Weights of a small transformer language model.
Size: 8 layers, 7.57M parameters.
Architecture: RMSNorm before each block, rotary positions, no biases in attention or MLP, untied embeddings.
Training: a variant of Adam for these matrices, 121M tokens, 7386 steps.
Each number is 500 + 50 x the weight over its row's rms, rounded and kept within 0 to 999. Layers, rows and columns count from 0. Numbers have three digits each. The size before them is the row's rms in percent of the matrix's.

# down: layer 4 MLP down (transposed), 512x224, rms 0.0926, rows 449-488, columns 112-223
# gate: layer 4 MLP gate, 512x224, rms 0.103, rows 450-489, columns 112-223
# up: layer 4 MLP up, 512x224, rms 0.0982, rows 450-489, columns 112-223
down449 093:467589452472550527420517506476434489471427536567480519513488498551506452499502576611548577417605591552563375519562543382509456535488510497596444495429524504467483457480512513479510498499419505570522402494572484489459550557519461483495492489525528443513502522506512683447543484542567543549498577586419537490478577542601448554562557452530
gate450 122:474506547459519505482523547512535539445558480449542475470501500551544575539574570541550472463478456493491558553421651603457442500431476434529565481502502512505518519558404445486577620448486455359551475549491484505496503430544478505549502417565517517482665522511553495549495480550566542556460538448504503634447379423427459488465476463515
up450 107:533536439543494500512419463477514499535428487498419573537410499450470452516517536457525519577542533511520473451494462490541444481549446604467410543472505555445591465436557599485471484560533562555537519477467580495550520596491567481501497523434500576548354469433436405542545502476461468493459495562473444417578556543530463518559484505465
down450 102:505491532518476450529508522509495484524638524454540471442600542498500542484538431573504478475437495488508536528542561655467555473399512494522596486521539488495486553594419425519551598478528483334506466566510492506530506392536517525512481491613429438455615480539502595458472489512487549534545541447542559581410384447478465533479488469532
gate451 096:523516552415535377555514501385446570492553559457438532498501523543432587514454486593512467544471458564547450517579513501477474528482515475599544494617502518519397573440639510429444557481397520502427530456510522553482544529582469572500514487455519475573477577531522536499408444573544559433509528482401539517504458589524511359545522462608
up451 095:471446476464520475417395420501521546540485537443520404504514581468569524530421525496563494495492515547493459466579420434501527489512478461597590533530445533492544509486428460539525543506460544471525464467485574577481653498526461368510503402470517506600474533423513504483520469397526455476571576554470537476413480449609568437516526472484
down451 093:570450478465660511473428535585497475482586464447448490515518466412492513534438546497549535495459462466519503424525523459467569497415560558492498568437451474539470508539426516492535467453543462554434547441466537544506519464496473406437477473538483510502391445523487568611496560537359345458496557612492478463504470484452484529472363482506
gate452 101:489535536461563533473568461456436541587534478557492550506448492418443526480519456538483456440481490501641466568556473500483507527515484476413470492548409427554488485483528485559481628495515522552469523433492434462525514513603477514508569513418498482512484501625452527500554514491436486515368506441503514499462481484442456630473532495461
up452 100:410570450554563460407509506424529438542537507522564448471505486436525454566561523446456526517552503542609532480479460536490518435533470509459509448434515508540565391497466405557486589475500469485719486513425451453546538491511493501531434521456501503441518436473465454566464525503417461610479474436481531522479436476554459477503441487441
down452 101:572538544582491455487540476470473421576454512582493603382571517443467507527486488525584489478499487454500535497484487527548455476479486543462512529474494574500507410469505491518454584509608485542643464465476518475429554458498485454526532403494519488416550421456602327532523569464510502560396405450418536516456462433487471529489418403492
gate453 099:492459577472454512545529450522421413501523504420560475499537497477522445517468473563459551431504501490504449458484498522523480502454469531474434506435512437506459482470500561503447603486412446513531526524514453381461604513525474479435431500513530428547547536500468499431530462456494542363494480454557455523462504509495589473504540516486
up453 100:443537600483496526528382545542484477517441553560530495431551530558504458524366487518544526534448523497595461436562560471609616568556538507482472472422487592559463497510528489518519509454517467556604525467471514478542570506520528485470478552494503485588527588513482521479522516543475428486454524514565492467468487549465577504496484518519
down453 099:422521533443504501471518504498537509473492481365506440487480455465523501516518522562498466423443486479632507423515411523435500480474506459552462531472523501471473517558522499509510549542545508461408446454479447475456496470587465434553566503537529453526489514392457259623503620496498458433494550474383483400549465429495452468465518522538
gate454 103:325481592457549559510511453547397649466486524581475527418603513561466493507565352563511484492501506531555492527486477495464535614534413528545579576532496451561472520483512517534447520504488439436423439551548509461524524497525478501490578550551477535548406421478545522447535493515530510510508451497479433481566502587457597568471438569482
up454 100:502431483508516521478545603438630500469574427527477500663482596437515562513530499489491554506531454509439463481531472481505411493467585480558549512490494467455491502514478462535446452465549543496456536524404517489399473435512537563516510512411577585469500507433504457448571477505587509567569544506565527544449497510455455512480448522520
down454 101:529499589462520498507574524543475427418494419551514573552568541489488499397543453452516565474561418525501517566425494364557410534467457538465488483399435477484592462526488466550515505433421466548490546398505465558583488414464461480509521477452524490487486629521470585518452524503503483431531543531454487579459535683494474542436414475561
gate455 095:528514567414516519584505484556443509473471520554497531489532579559518520453588426468526584527435473570489537487538500475583576472472503517564516523537385399537484502482540444535543534506543464506499466393406441466529532491466424496499441519420557439500441480503610545444503455504502462497485494426439497467425506589581528513578550435486
up455 093:474559570480459477519508486454444529595466513492423456475506492551563369519501504473489494484502515416413480513488476494421486514490369496491430492490618548540531538447425459513538539503494566479531518484493466541496450498577474536585550592464506596497557556542504539498517530547492492528532448543443485398525494563484521549396491519547
down455 094:446481473561488515451526569422480523470577457473428460452484506433494480485457491573491484479506503440508474440422553528540508416450500457456525607464535537515544546494496470546515549600457548563449487501511493471459474466521497519531575484540497372534515425466629712409534442492439458454486472477503472570458520553506525445562545560495
gate456 103:502446537500572518415431500471423511520458483532381449431514545465473517525505415582593471476499476526448452481586540461450478556530563369452467551529579444533496589493549541470545468526418515483537487449362459443526482549543437419502425522521509487568452428474569538430541490468488420471509471433447514515522489511491554420521585531570
up456 099:546544451508501517532586447479572529413511553586559491391511553519536516466412495467432447503476510486504513529462432522566561562601465499459472559519494530615440500446382505553467508554507481543462481498551621515572492494505434494461564540475459498464521579545423514551453569422517483478431482543508505471457602517565485491408467530509
down456 099:486499500545476420410518472506477527509479546565420534503476560465442538389458394433497510471513481433487435478457399451561450441473420450492547543520475542508463450508456554586499528573485372577467476477428479463473522451516394491502439512451524473478494573583418478550519495466498554557579452502535477471560392465537542447519432532560
gate457 096:543473515384518537492546668584398473496595439472461499466532483418500499478549504441556459472564594531469441546476514413404555394440506392449516467483459509422553490492572552503431510539510549467461585508531459481415518477522582501530396490443490467560524604569404531507466546431494461514507516523589486441491486513511523490523529581516
up457 100:582615538538414460486478454475472509502434471465582512426506512470469504390524474457542563540470386470536503530509461503555507607578534579457425510500533577522513539523485499479488491555460565451511500511497577435478486436507462416450475514428605491389396531520471481478539533456493575532551595544513470526474511504428472459434526532559
down457 098:518474526577460548503518489456404552472522534533577478459498468514516481395440522558552493501496529426490423539531516570490455476532464509540507522555469449475504436540514465560465514434533529525537524464488596513441411488530541520541531512600534430425352455537424571483508501598456454454535561492580536472456484522499552474548487471537
gate458 097:403496449505501468485413465472517508506536547563485465543491499477545465487591429532533462449553488490429484491561557503502395583543451549473508525463367438456519487500527562535482492517523415688555450544568399434608569489556544474545458511500550466475549531517537504434601404603463574516559432512486504501541482595444658498459500502618
up458 103:544549510571518411474580459481471510558492492463478579475502471492548532542612511442499569498488477426515500465341515547518497544486441487510523508490431457537427495491571594536496528542474432575561536444443512477586483527553510416498500527493536498540492496468521458457542484498404454460578383507442547532577505472434530476540492598533
down458 101:497451499579441529467543482505570436444435475418550491511573525527523486480440702495477524464446535541582496510564526443492529526526526536515544492495520559496475585488523421492559574472493498432529517497511528562449582482403489544517518531428535552501491461501544434550416485438466437563593557478522599493431526511533448547481484396393
gate459 098:531597475444576430571551564550497539424443484480571424496467471498498478404504490423588473447502545478487504549412468478423487495495509482447470521447470527437481482491465532448473490456438435550468432532458548432553504496567466467592516478557540526390493448373539517469557512493632626555468531544476549480475470475422517542494504511602
up459 100:573524607558517440496449500438540552436490611474511455453460510620460567468521494525497477591559426530562492525430538513500480451480522604484476506531391513499469499514636510586596442489566473475475427482585501499556565497533504490492504544544513560475484539503444491516468511519448451515562534499491528541458475443455428564499459547480
down459 101:448602501499451514583600531529548436516514519543532490624548540488537447554567369475516509475551478389472515477542324555496507517558522430484587517492451530488462551516506460450450482557433529449479474542397537550583534479558471549559465471531478514518552435481495503443500571528494567541546552534479491513567594579522561479462389544566
gate460 100:486580498449468455457543513500466477563511562488515530453469485528537479522579455484501445572504450527457496543498449462546544486570505467560436538428436415506442506478525504538355539580549561540506411409570573456537478481440485484536441475521539453591532493641544507535483424530532501550491475422495531498450534517626524593542531583484
up460 099:522532487486485545553532497498451504393452506460439509504514534520450523506449483517375551444399518546552482498537546527559565495501485488468550387502596573523550473433436488429615569471487482499493533500453485446480521542497480420472533523397548407516498535481476460379544517481442435415492541566535434416460471483485428479480420415559
down460 100:502454539354504638436561500550522454420560473478503520490507590461566518513547481516487472470523518538512459526540490487474471524483541463566506518542506521471462501498516524530477494569512413505404553500470515483517554489551467468433458464447512477445402477547467743464419515489552536440503516509523457483553418497569474462487447458539
gate461 104:474460454502520498508423498539535574455489552507453473570457463514504487467457467379464497544518475540444448511538522452426466517425494452517556512451445501513485536616603465500371446563473488593517493536511465518512557544603478506431449504509496518455488484469484518484461529467503532400489536513475524543455563523514538568483494597495
up461 097:412361493568469472431520474461500460450538549525415482504455432480512448473573466520584456533486501488491457551467513531466469544581562470485532533477543506483508529497471482587589570468469470493616603504500619428493568540417472566540447404511508548488552543542528505463510536448547437570518444563533461354470428611546455447505592522502
down461 094:437507467546513580430555543530477452526449416437487537454548451562484445502468268492494472505520464525441507451437475511521400509603457413548514511435500471506486430471545520493473451501467420521470428485467510597532539508575478467479562540528487535476497476504496629472502544530506516421485484467559521622481542513568577506553442606578
gate462 095:463531563519550513563493574464568662540420354453515512454614503505497560451432447448471530539469536449517454519571555489455535487541498568509455550456501547498459523520651577434576500541555570478492524413491583563480482470483471443534473468451469533531440592481492572535464626461499482502512529465462501469530512469542473457521510513558
up462 097:503454549532530453562562506550575497499514522468432509512480545519445591541542534457506472512463465573538565543500519427525545490550514475488485491489503477454365534491499546525483482568538504507599492433481602457559462566435506536436537571592403581448446542444668494531505568506525572439555591431535441518422405534445448483482576437552
down462 096:599452505524514526498470495482493529568527475504422436473429470426418431431569530491523412474588484511513523484576438664422491395425505532448454513562476449566448452562518557430483435485503538485527453527499524590503561501484494540506553466496571428510452425478498366454590426512451540515492449483509487422493443505570530485518506527560
gate463 095:446561496479470479498460518432588525558422416500484434453536580510528489484511488496603556430420551550510546502583473485442522448611491493525467489502417468487523500439543488566460515585498517480379500481560407552581447560520477516520470557481490475534488529430470546510520488505443431423478527606405590537385566471503563474560577489500
up463 096:526435485464466468557418531500603506512506518543506489602421505482464505527431556495460452442466547562466461504415554584418429586512528523545526548481484621557616502535420379484497549481493600483446509512521554511468472456493463463497524508555556542483570529511422486553438461573520481514488499392478542447586461540490513584501408494531
down463 098:526485543523463526467602473496503537563427487483524528509522533494388518540523515480526430461564538466468502515432532481591498501339505604448604464437466477454469507483454509434368544475410540561495409389544520527438507502438606434434457486412570495575468515601537518426497429461586514486452448487541388428504474533524403445566447535454
gate464 095:469454483513535621485463509435433530585423475532437435451445538538483582460492469507455501456535442514486588496515522497594515439607509520561424536520504432626472531500600521505494461538455445515459505526560438512406543534569404549507534457504465470583491449497485545527452586465458484476587564530532496491538484534599525494587504553493
up464 099:551474518660470442496519406569498561468527507520515572572574546441428511495411412540462511634468505470486432548461505498558526494536419546527559410472496442473548483438528510572563538420482605553510459514421524513476444516449554505516499589551592506471504544483523476445471579546522513539515427453502486580526493564493515505451515449501
down464 099:467472496483458447578516507502548559582509485444395533453431503508565507538468471554523584527488404420433493525522550508461527544537537450423521563469462499496434525538497432605525505554502503557464479492545423515551463446538530456489459438475554490554501444549487689536476518466446558479543579523470546423553433521572552492481487574499
gate465 102:547545442473488460448365560505435456516505630517419560451471516535458495485444472520536422492500487545503505638490513489538501545493578510513502565437530445517487539467541411542480465537421502541512444449510513476508518440556455472481502560536484458446512600534523507441591411429509437535522562463508453522395519410538514522439432572500
up465 103:592492442601568548430481503505467487603491528625449463595434542502574544445482517425526406502483461513551416530502497456348454573505495433542486485516457416416534402563498519516455441436503545499540565501410476407553466443463564513504525508562459529427518603464598519436460477571520566573578487520463487556470514480538502503557454463553
down465 104:435526492507472491532591590492536497514477507443446452507506479489384471553517493585519592501540500505539422482455561563546510489541449545543529469545542495508445532475475499487483550424489500584407418442387528375469566450476500544631592482416504521531533438455503358576487570524340532578418540557542554514427565451508518606440501517530
gate466 098:457569519468526454474461485457568539537362462561496511519545445540530467480523524518533473578485530521552572550489512485398514490483483570492531486511329494484469490501517553570450630532479437473473455543440481424583433479529521466484523492542407586495476571496584528557434485449470443415497495497470562521466510442480485491453568567501
up466 099:573470404535551508508528550458529597493477494437433551543512423528474435439542468580463490445529460460549468544442440568483523571474525481477517422441622480503498558526432507538488477494463501597459546533464383513434515458480393548562516529512503533547553444579509528586532486505597580467501465488497400488399473554444443512499465430510
down466 101:506460501561485531511577432539436502407453546473441537530444518569510449500569474510523475400518552442520482506530558435497560446513484497483492492544541494551513529531533506428478464407475502558534446507463531560440431422540482490520459578563468560461436567410406564523477505535571520547467544486403501486498555508527568468471495541431
gate467 095:424525435522520551556626487493537584553568440458478476481509545570530381401487450535471457489562552519450500429666496511515557508478556515464484473511473609512512435517656515537569549441478454493521347486512489490506583417525482470487520531508472452537474511585529510391408465467523574427535427520556518511503447591465587550491560473484
up467 101:464464495520557516456528489587489502524558460455535529529568548509492408462550522411590511443560500548437571469493479417504450505531460442458552604438445568419639436530596421497474515558503528503436388553518551487616656531504550506486447530440472519463478432517460551511460474521462451456421505531566470500445497510473532502428425466409
down467 103:470485488500546462459453473418502548558551497481529618532437379484436535519471406499463556569459365517493535562570514620529470506553489512405453448445552470483539458587469529483506518497487558434582484467478566513444380485400573485508405413529583484463605423532430269462502507440436470564472526468361561512553431467494482515540472488495
gate468 099:511576503524491489467479468603419557586409562469498474526473520442563503439523460453442500462474492420428482500503449477551513579497536439515489514367538474530448508572471489559605537518399497527458463603541403491504443502510558423470511516489519534566551552487595539450425593498456461493498498446567483539500561507474476494555411531516
up468 104:551529404512508538448496520535451471539440499532500485515462444420460511541491514426489521486600436527421556547416486544506534474547480545572473490437520542442403519472451509390553508557418481459553450477404446393580444513542400432520519558476413567487501579495470506505471532530512535469465539526526489493454486387450535499541446503566
down468 105:498557570498433407457490578565535488480544508521498514528408470433554565440518584509510547564483489327552410540493536456531549537443535528444514526576542375517567537486560439479547522455492540538458555410586476521470504462406625557447440428519417517494485446467498447524496500560492598487531495561463534409531466463507486579529563536469
gate469 101:522404411579517407504576549487506451476445471522482446442476616498547533522451458520467480463530503583583482547520494429507499459534459508482515481540458457502401604515446546441473459434396468495423509523486413483484424529520364405466480543496507452514552514553498532471429524592545497541564490468503432472397510432482540509564586461504
up469 106:568480545435457510521447494551462550539556424532474488381517557497431452548466475505474458436508621555463560432512543572561500489410478461514521468490485505459485538385467514517507495485450525484508464493542503497574408536471466497570506541470514574482499483519552450425557500558470402526407477570508509488587443439553461460534511497619
down469 109:493444432475444471428482525446513503523434513443481562401450433432450533458541386559450499445579470496537490497541542486556471471443444549495459537448469499509458430492483547502549423559583495411572552501595606508461424519446552545585526462468581481526495510445541485444497546559459487526507499511479516415495377548459537508508513427486
gate470 096:532479513495486465560563399485496611540555425484453567486569540478484512514557490556438421407453523568533446477431479485476551445531528467558453532450481536593549562559458536558476449424498539470552457450483474417475547473534393558477439544607545501519561471493498559482481594530506508464526430493565470511574525540464575473507531546488
up470 101:473463507456480479486490474430553559494537462494461426544434451548472459525554490531509445562531528472477474439412502497469537512474522511507598512444570404492458492556451540520557502498467600502485420504422488527534550443495557349430479530470575496530495564542488522499425467448495499437472488507518500506549545492515516590446519462480
down470 100:483516496532585567491497548418542486490468562555484478531464424628469502490489549504509487594461522612465508459486616512579394503498621467434545549524536553488487579473538485491501520412440557563549426443493537508462552516519510385462529469500434507554472496562412492461458491485414490499443495501456504523483532631496507549520542539454
gate471 103:467602525441523441551539545487544568480442564512580629604531552435527451433491471585528457494616563532463475616524441430481471481545588506552504463478497527438506499551543539480507387523455496544514436513513486469564495513574523411457502564510477495473466582496562576410516516523553519393475497425519403512513525403459529501482535553507
up471 097:554447513521567476518535434502538481462588454511514482451539499523438609513545424456494526546479565381585453482586532483523592548538445464506511453401490434558601452558546503543550483417510457493435594517455503563470539502517547495386506478492511450536477486425429401542451475472442412566525554511582492411462409476504423597472486492462
down471 099:510413555532542465473495461405519536564497575405484488533559485458562556514518607606464497460571531520390525507503576449563465491431474498536511522557507566349544466518492451544489507509415426530529397542470521528524523513542451530487523519473475509599452543452511684445499408458587515490540540355476413520555519465513491516456517508557
gate472 099:398545440456532563549537537441519428495550444473449437437514490525472570479487438445496361534511525541462461464531468567554484494569522502464462474472523498433541553543483551503499513577473439489454554465484429491490562454508439510520423493455590472558606585640536490445456546563517590528544493454577476535512517474437476511478469434475
up472 092:441396515435525507541440448468510423543606498514527474434450601562449547409532527490467505619451530514499498449473487563481472489495470528462449449503451486501562585441464592488557511389428502599464552477523444499545578542509439460558450456586510518535540533561499494450564508576467524527572444484455554470430484522562438491471517488411
down472 097:463549461434534533500419443447448428516492542548438451490468546544484499460460567505431506589461507554390523456461568602411520491470519615492486448549525540491578514488469422483479502568553548478561536451524476538585426426501507486545557497482507456555495541509459346606511481622481459529563462392517542460501571476476495510445391479518
gate473 106:556523527467536566486558500482467426521440569526499512498463546394607494484474496551524523511575407485511510511495463378510490586514446500462468495568510513500431504558546500542562549561436481523441534488451415450508473434525489545538483541451476445533496484563456594497456528511505468418484440455549539491476497473509481441560544531424
up473 100:476384498545493452530507540474485478516566449499555535492605497547520529517610392509506542581483514501518514551517462575453466492518557498538484524400408464465538515520393524559465491521493368568535425509541525456516459577537524485539518490509522538394518382495484507470456553492461534449476542588473477405525512555397583567508453544497
down473 102:532493516552535439625488445516491471454495506607611515433485443504573475443520334495590553527467442464409492524466463518539518519497485562477500515466540438501432497570584572542594505514469511472529509485504494535409480492532516475549420494463454466468432505465503366444404455478497531423540454493504515446496461458502499506587522530453
gate474 099:483504528487594470463547466483575552543437429460544497354555583557570505473450544419517579520498467476436579537540468486506511538553403541530503521534485528625507495469592558585493513544421439422461557534550472549478476533475534474537675588488447454527496529459448502583421623473515437444533532518459520462545502490456454539534503513464
up474 102:537510476447478495510519601449411564528495470514518483549548468408574509483519512595562502528445508482378454537418619479426444562471507460476506520541531508530536540494502420443501536432497499518538522505549507482547504576503526498581455597473546553495442466486460491473606452464463461464537561558398495545559494457615452439560573418516
down474 101:533574503509388512486519535488355480434574538488504544497462562496515593454442558513547513542453536528455489575486494511473497492557461573535413476467481528560543483496455489369520524428383531503586504556389552452477492470453488379489465470433534461439550448519520677429531526498499512511524498471555504468499517531586555574572431536445
gate475 101:471618548458451552534573580523475518419437534461503469472541488467508491568458412408510543497537579525443462491560426527500503540493601477520499644616496580554573528526581544451558460448499467540501463478459477462574515495548514538491495523457456560400473500476493496499443602544540536533496482517440443535481529521514512459500477502434
up475 101:475527427523517480428586517511549519443471460570398540451461549522490469533457515459506518478542449492525506537524516481550382438530452443379511543568454521473640518556511554451512438531512477521598416505422531466543483469493483435520474572556578502409508492529482509555532485494548454583418524485495479577400498540550542477494437504383
down475 100:489495573454453528594489547543521485512577442475453442541486543457420489456563576455507516446498482455604417430484518561472487560523489461446476501469502437423525638543465549576591437519536600485488456568530526508463594535441488457559477477465385501473421505581527273498536460555526458530474488474478448480505520587576463534557483456480
gate476 111:480539532496537491521549572439432511503427495509520536478532500433516564485464433522476529496534507417530506555572516467485447441534421476560517502481465428529423470549540460472491563510480598540432505515451433560512516428525490481508518536397502478529532560505442551590480628519559503540472437524508570496546520532552494486463439451423
up476 108:434498544411471448570453480475560528495523480473445457548477542487518509478621498567460450401500410536403439430511502503514553428510512479470507450408505482434426431365556563531492542556520507447546515475543479483503390434455555558459489441541556591476561475494638502493479494526554443473496572479506516504512479509456486452432507631527
down476 107:481516452600498462421539464540408444411507477555597507474579511449514451402605398497501494471539514543472520508466478484528524427474528482527467550484504497536516518453520410422514476488461509508508596427439499539522524512532468472412432475482511486393512462482414694505460569580492499456511395440482499520514528458468508500474514494442
gate477 100:483497500478579475562490504518558580569439380516547479354499431472636550530451484507552476497599467516523509514606473480532497512598507473475511612571529547542550572573520556565515498564486490577478485540463459518529476502526518427523514597436507530532427451495473515526433564528477527417456457502436514482492536513550513448606550449507
up477 100:557473491494430564449432510440498604597485595503425448503482505559526471488462455476541561482471494503511427328512491484526515454519557505564505542554356451528463547520500466446494455414528562561442434446484470443573564460531533553499505509560504556421575562536475562480521445525501474508639542541482583495620535509582510513465424506504
down477 099:475434504577439541420505559489512517475578486422482381519576542538502602550522450557453419542420577476512511415546492528532554525432574444455576500462457531473444452496541525472486614401443473490585477450541443554501520475496522480490542453549463496486596451453455649461549501470523517518594426428474488524461444507479558441507499492527
gate478 096:402417406550540576482565480489546389500498504398502488518475403464523514460503520512458515522405491528486527470448606491585404493532489440578551431480488471492509547516536423578477524514529475465465548437506492505413577482461571455484468454431597493434581601541500506484486462507435584509411511478507506565526526514500437477532585420477
up478 102:505553539483474445558461507478514521482513589428521539534559447492451480537540439583470477524384553516518515464502499462519533476530554378475559429509596488502526537526503546453542564528494523464428536392510488445445518540548475513533446527543479448510523486463420562574484477485362390499533494553486475611524571543495518475471540495494
down478 100:577495501491550407442529481507499478450524620557513509473431388512507555504535586589522526493578550473496418523503489465415514502388488477497530433426537454552507513491503495601450468459442544490535512384416493471427602448521559486453531558537433507522455479482510460451461497443499539447496549440574440523491598571497525519483447492400
gate479 097:461440542571444452460553431427505505459519575487488513531462465570568498538500502482487477483533586478471531505530494501554536448527463371404589478451453541492506505492525545489426562491485517582558596487499571410421535550529582576461586479541536462499548580494431552442489671595575441521554492504494505553555445495533529593475535485446
up479 096:438628488543540458492480495475523401469390503350522436450541497544496545525513585472483519512606479383485540539486519417460536415504427478558412553514509509472460480541579496488578522512436597456492441512531434497497375463478488455526488560516527494385500457526588500556459495415438489414499526556542441482490505513512504504553496583508
down479 098:464542516438524507530509515529477532609457519531572472463542409461549493564520516578488566424576485547451546504542541436471514543542470423529434661518525532520552484545529528425507485516483377571391544445487424544578568467504452493518517481457485370517449426559566664498487534489498488520513445584568594513393586510496522528525509488467
gate480 098:527468354509507560575534509509423423512479541478467334424467534486532471488405480443586464553573522475433408567454610517547476503460452494448550536395557558557486541532558498477523613544476460508551464460485431496548561398561486548482543447488522584521443559535575486449529510493464543499474452529472436539588535415508500464432461445523
up480 093:535484457511489369529584470524546491592560483455577463510531547462499574492538536528511553382557527429484510460460526470526525516510450579456471477522468527484532499493567591445482603453590597517586535430539379486508506491471515458437458483518546494488540536425528541469487579556471552509424356518523555569474452413458430484448484504439
down480 095:437474472447483626493543609448520463526504558542445483519534486512473441579503654388493553554476547472485537439506459519559426483353524522455443506417418487493520462491478450462508468436586468498509482496502566516527513390534500558611495342502523363488523583518445506501473489503524482542521539449509445530443481587437546492538509511440
gate481 095:578503424517470563421470467494515423499522584514486472487565598534568626499478471469605464510508472519578504492503468502516454583508565529494562508454428462474477427447478544571592453449500489499475483493506510461402487518509513457561523605501404485484417506569557466503487504465604469450477550442513510467415480466474477465519409462486
up481 093:439509466590520507457449464474453486570574571542492491402385544552472536505535489532553479499436388486564478492508553498528575514470507594539455473602434472535569551517419376549566515482475438533538430502536392451500576509517495543461452448460462460541506469455531470584583411529512486421536428454611465508552468553500538525519452507478
down481 096:568503460549510515444502556450471522557511547461510538510547522578471462563525659584626431500569524501510423500491550490660535492478428485498518381475425537504581523545439499470558494510509628566514491423476552481522512489454504453448549446517552460504465468533548618491499558503430435479520442399460516479471489545428433559483511524503
gate482 103:490523539534554516543589604429504550441439564528566513502557487461496495523481491552486436465635465476496469535585542408508553556570531428496518464444526454412482489473583469544398539617476546521464462463468537501483481509606547462516568611516477483463525519544427587412448482421454543508564510468555486573483562521500542523471535503525
up482 097:524559589523550434525416546455507532478491560551553508536497429462490398547386595555490456428505460440476480518447581447543559572527466487515611570436481517519525483439512418464413498513497531438491436461502589491490550500558501417352540546517456556456533553520471521479520514443515476500567603432546509587467569497507506530499529440607
down482 095:443564485505447499448461502492493500446490417549472498514483474483470415524475683523446468574492447464531553438488455562499463461554554532547433520454536542536492457529441462518608511485501504517530511570481499502462468549532523505512436489542520493429463517521410256567499439537506507567525478532483467516602474451431543548560508481555
gate483 097:492524492543519483522543531504537599427529477530484358500472506461563479488520484578495415485486490561498494582610440361484445466517544456451579568525437522393628435494589410445480498558369385516457431571540522482522513501522506477559386575442461517537464474451489535568498486489485541505494460438525443519467492520511497493468496490558
up483 096:430533534515477534473558478466517560562485440650494499488461532471528433320469486524458514573429530569493517498551446458523427494545556478520538576513493445517555453531527460431497525504438446510465408502511464403516423421497508430460456541535503557512467552433536490502476507500502569488507487534520415484505559589491533441508517481494
down483 095:491461528451438508443446616578518525515490558557584495515503462524506512518478582519502542512506479464492480473442428592468453528479447520461443476549540463486443445474435592490610449471473543489491454436482418527444413411483507615536418469477520473437471521468509297525492493561527489507472617525459523386576468571493477498502456447515
gate484 100:463451492563494498437545508426574515448492485512489517509575542459520496512486412444553389494513463516559475571579514467590497504532549540457534480556533545500448427491456458475468531587500479527387437444402537445553480439560439441536498597381463484519431489519563463509426504433573523483490567428477481383469524514564480463479531503451
up484 092:534496470601526506475429472495662430516563465458476441528500417481495454553520486526439418547398546566483461483513458486589561474495539551414531546577557557458466489590488406492566409478451574491486456505435496497524464512517460520414535510501575457412441584479492543590511556497526481461499471533417558395480504465480590551538454507533
down484 093:520548459506438529522427463573545449516548476548479454595436418481544539472578515480435463516474509406459474496501500421520521467458478543441476600542559522515488432485463523476511407435510451507566524564535528534528490496466534489517438500533538514507386461432509353531543518424458502498479488546494439341530469521542539502542469508502
gate485 096:513549433514574581439507601454424584490471520521565473458508466494508573495545457485564462623512539433442483530512520468607496538489530416584575459441537542508392510561518409545458562555509540572531442450482500485568522537589557535386476502448535469453447505570405490514566405470467552449497475456557513532504514505518502470428554469531
up485 099:445545485508451380470507541451591378496593457554367539428538436525538509481575522496537474531487489547435493475407489576565478375417465593445492524524566497504543513618455505550503466526402393471448481493594431454441539509493442512529532442533464504490508469489559526515481548493463578466450547534499415485572501527434457646501501487528
down485 097:565534398517536482502521536488586518543513501527539519468454510553572496473467390474471489413502475452406447527494461591423522425475504517555464471506567444511539511507463527508534508511519498574499603502486602419420477529516468510449575460494450523554457467503492675460509531534442562493488436531478520538483408481491452473466411476550
gate486 107:534482411510487572461464507482501558403527549536490525486465487537506420446517498519470487520499390428591462532503478509534402545592568471450489492580452494485548467539616482516476446512463549528603421601473499430456549438543461511517529504497433480598558500507457577468490536552515447428507464441546540538506519428468474574454543600534
up486 107:520411496501506563452456391493472416519461448526497483461466557450561467473494514528439588512578601382535566509513424542447527557426417557457492556515451507525443446593525467485563515537515531480503490529405519475409406553405480460519516536472388497549499450545376528567469585569493441515421530500481595490509517433501489538576503448418
down486 108:506552450458462454503548497552545533427460466554500494525473546474482478516434549494405422538501513518496514476522504482448535520477480523503546508508520497543399491475450527443520604545538476524504480419494532619435480512418442489466523601502477560499495533490375287397500459474443541526419499421504446560553547566522393459555469446402
gate487 105:492476595525487580475449538484436511511535470497510515489684459449511543483509442514473459471397491531481455485527407423484597531539459484486468589514563532631419546570501466527527464567505533509513461542400478480437507411520481403479507439376539462569518508425451545481451490420446430546501469508470510509394516494438537553533454555372
up487 107:518505457547587555529541505469467552478462611524522462370512552464487554470443502475537564624527450446445517543562508496514582527398488470423569466502521521620543480499488524547551520570456403532572458543545524534529511572457482447462505559428518475492545466422537470552447526475478423525596562496462451414497451438586542521476476548449
down487 106:454569509520563499515518502406465519388494467465525416393557507392511575513528628563440473476479430552510485482493535526511502539448463511485492494483543498612542450469490516509574450541503592474471393531635526479513569488476480525512537491554496469499491445507508285493487537466483492549603526528537473455516473578505486551483521468440
gate488 105:501467576363523587513505502477441507406500476535581514531512474407524522516475496382568545474489486487517360598502480503541510464447543561466485508588497415542422458589534583503478543520503552489425496591516397497528523499515493514424470462487439496500479513393470510516393566463411461496563487502593534499520497531389404550414554535487
up488 107:508518564550522525462400430542562479493507453534456534498510500561458460364483474586558465478414538379546431503438539465528552534439527510456516521527547456498472441539527504525420504588495489510497526536498484524594432507498576574585437519398545473439513623509420549458409516624408480478596507470513536466450516498407453527511539489532
down488 103:564433486540503600464435520474468440460475445564580450515534433470512536502563543540501561562575389485516508486501451536500546455490508540527555501513484582543573400419539510476437596513510487509450528579533516425517474450523570452518591531527506475540498578529482358417543586440491557584480529545420550566543515426512546468454511474522
gate489 101:497504546494439516515520453591505567536511581498569400436428458544569515527527405432449362494477496466588492481424457508487544484529523504546415486532537514586500576536494615499503537471538611520491573558524588566410460445370493396512491488465523534479509456513528577486453518508466484501464469505489482385496466460470512528539516496465
up489 105:506476453497540417555569464428481504532510456545537550465551415544577536500583489532509462491480399477522530505538415466473542504435488437537521521561545465441436442475651528516411509463433526565522456535513535495487491479542491545382454540526448520532498502536540543545457498601500502557486526387444451522446462516452460516437548425545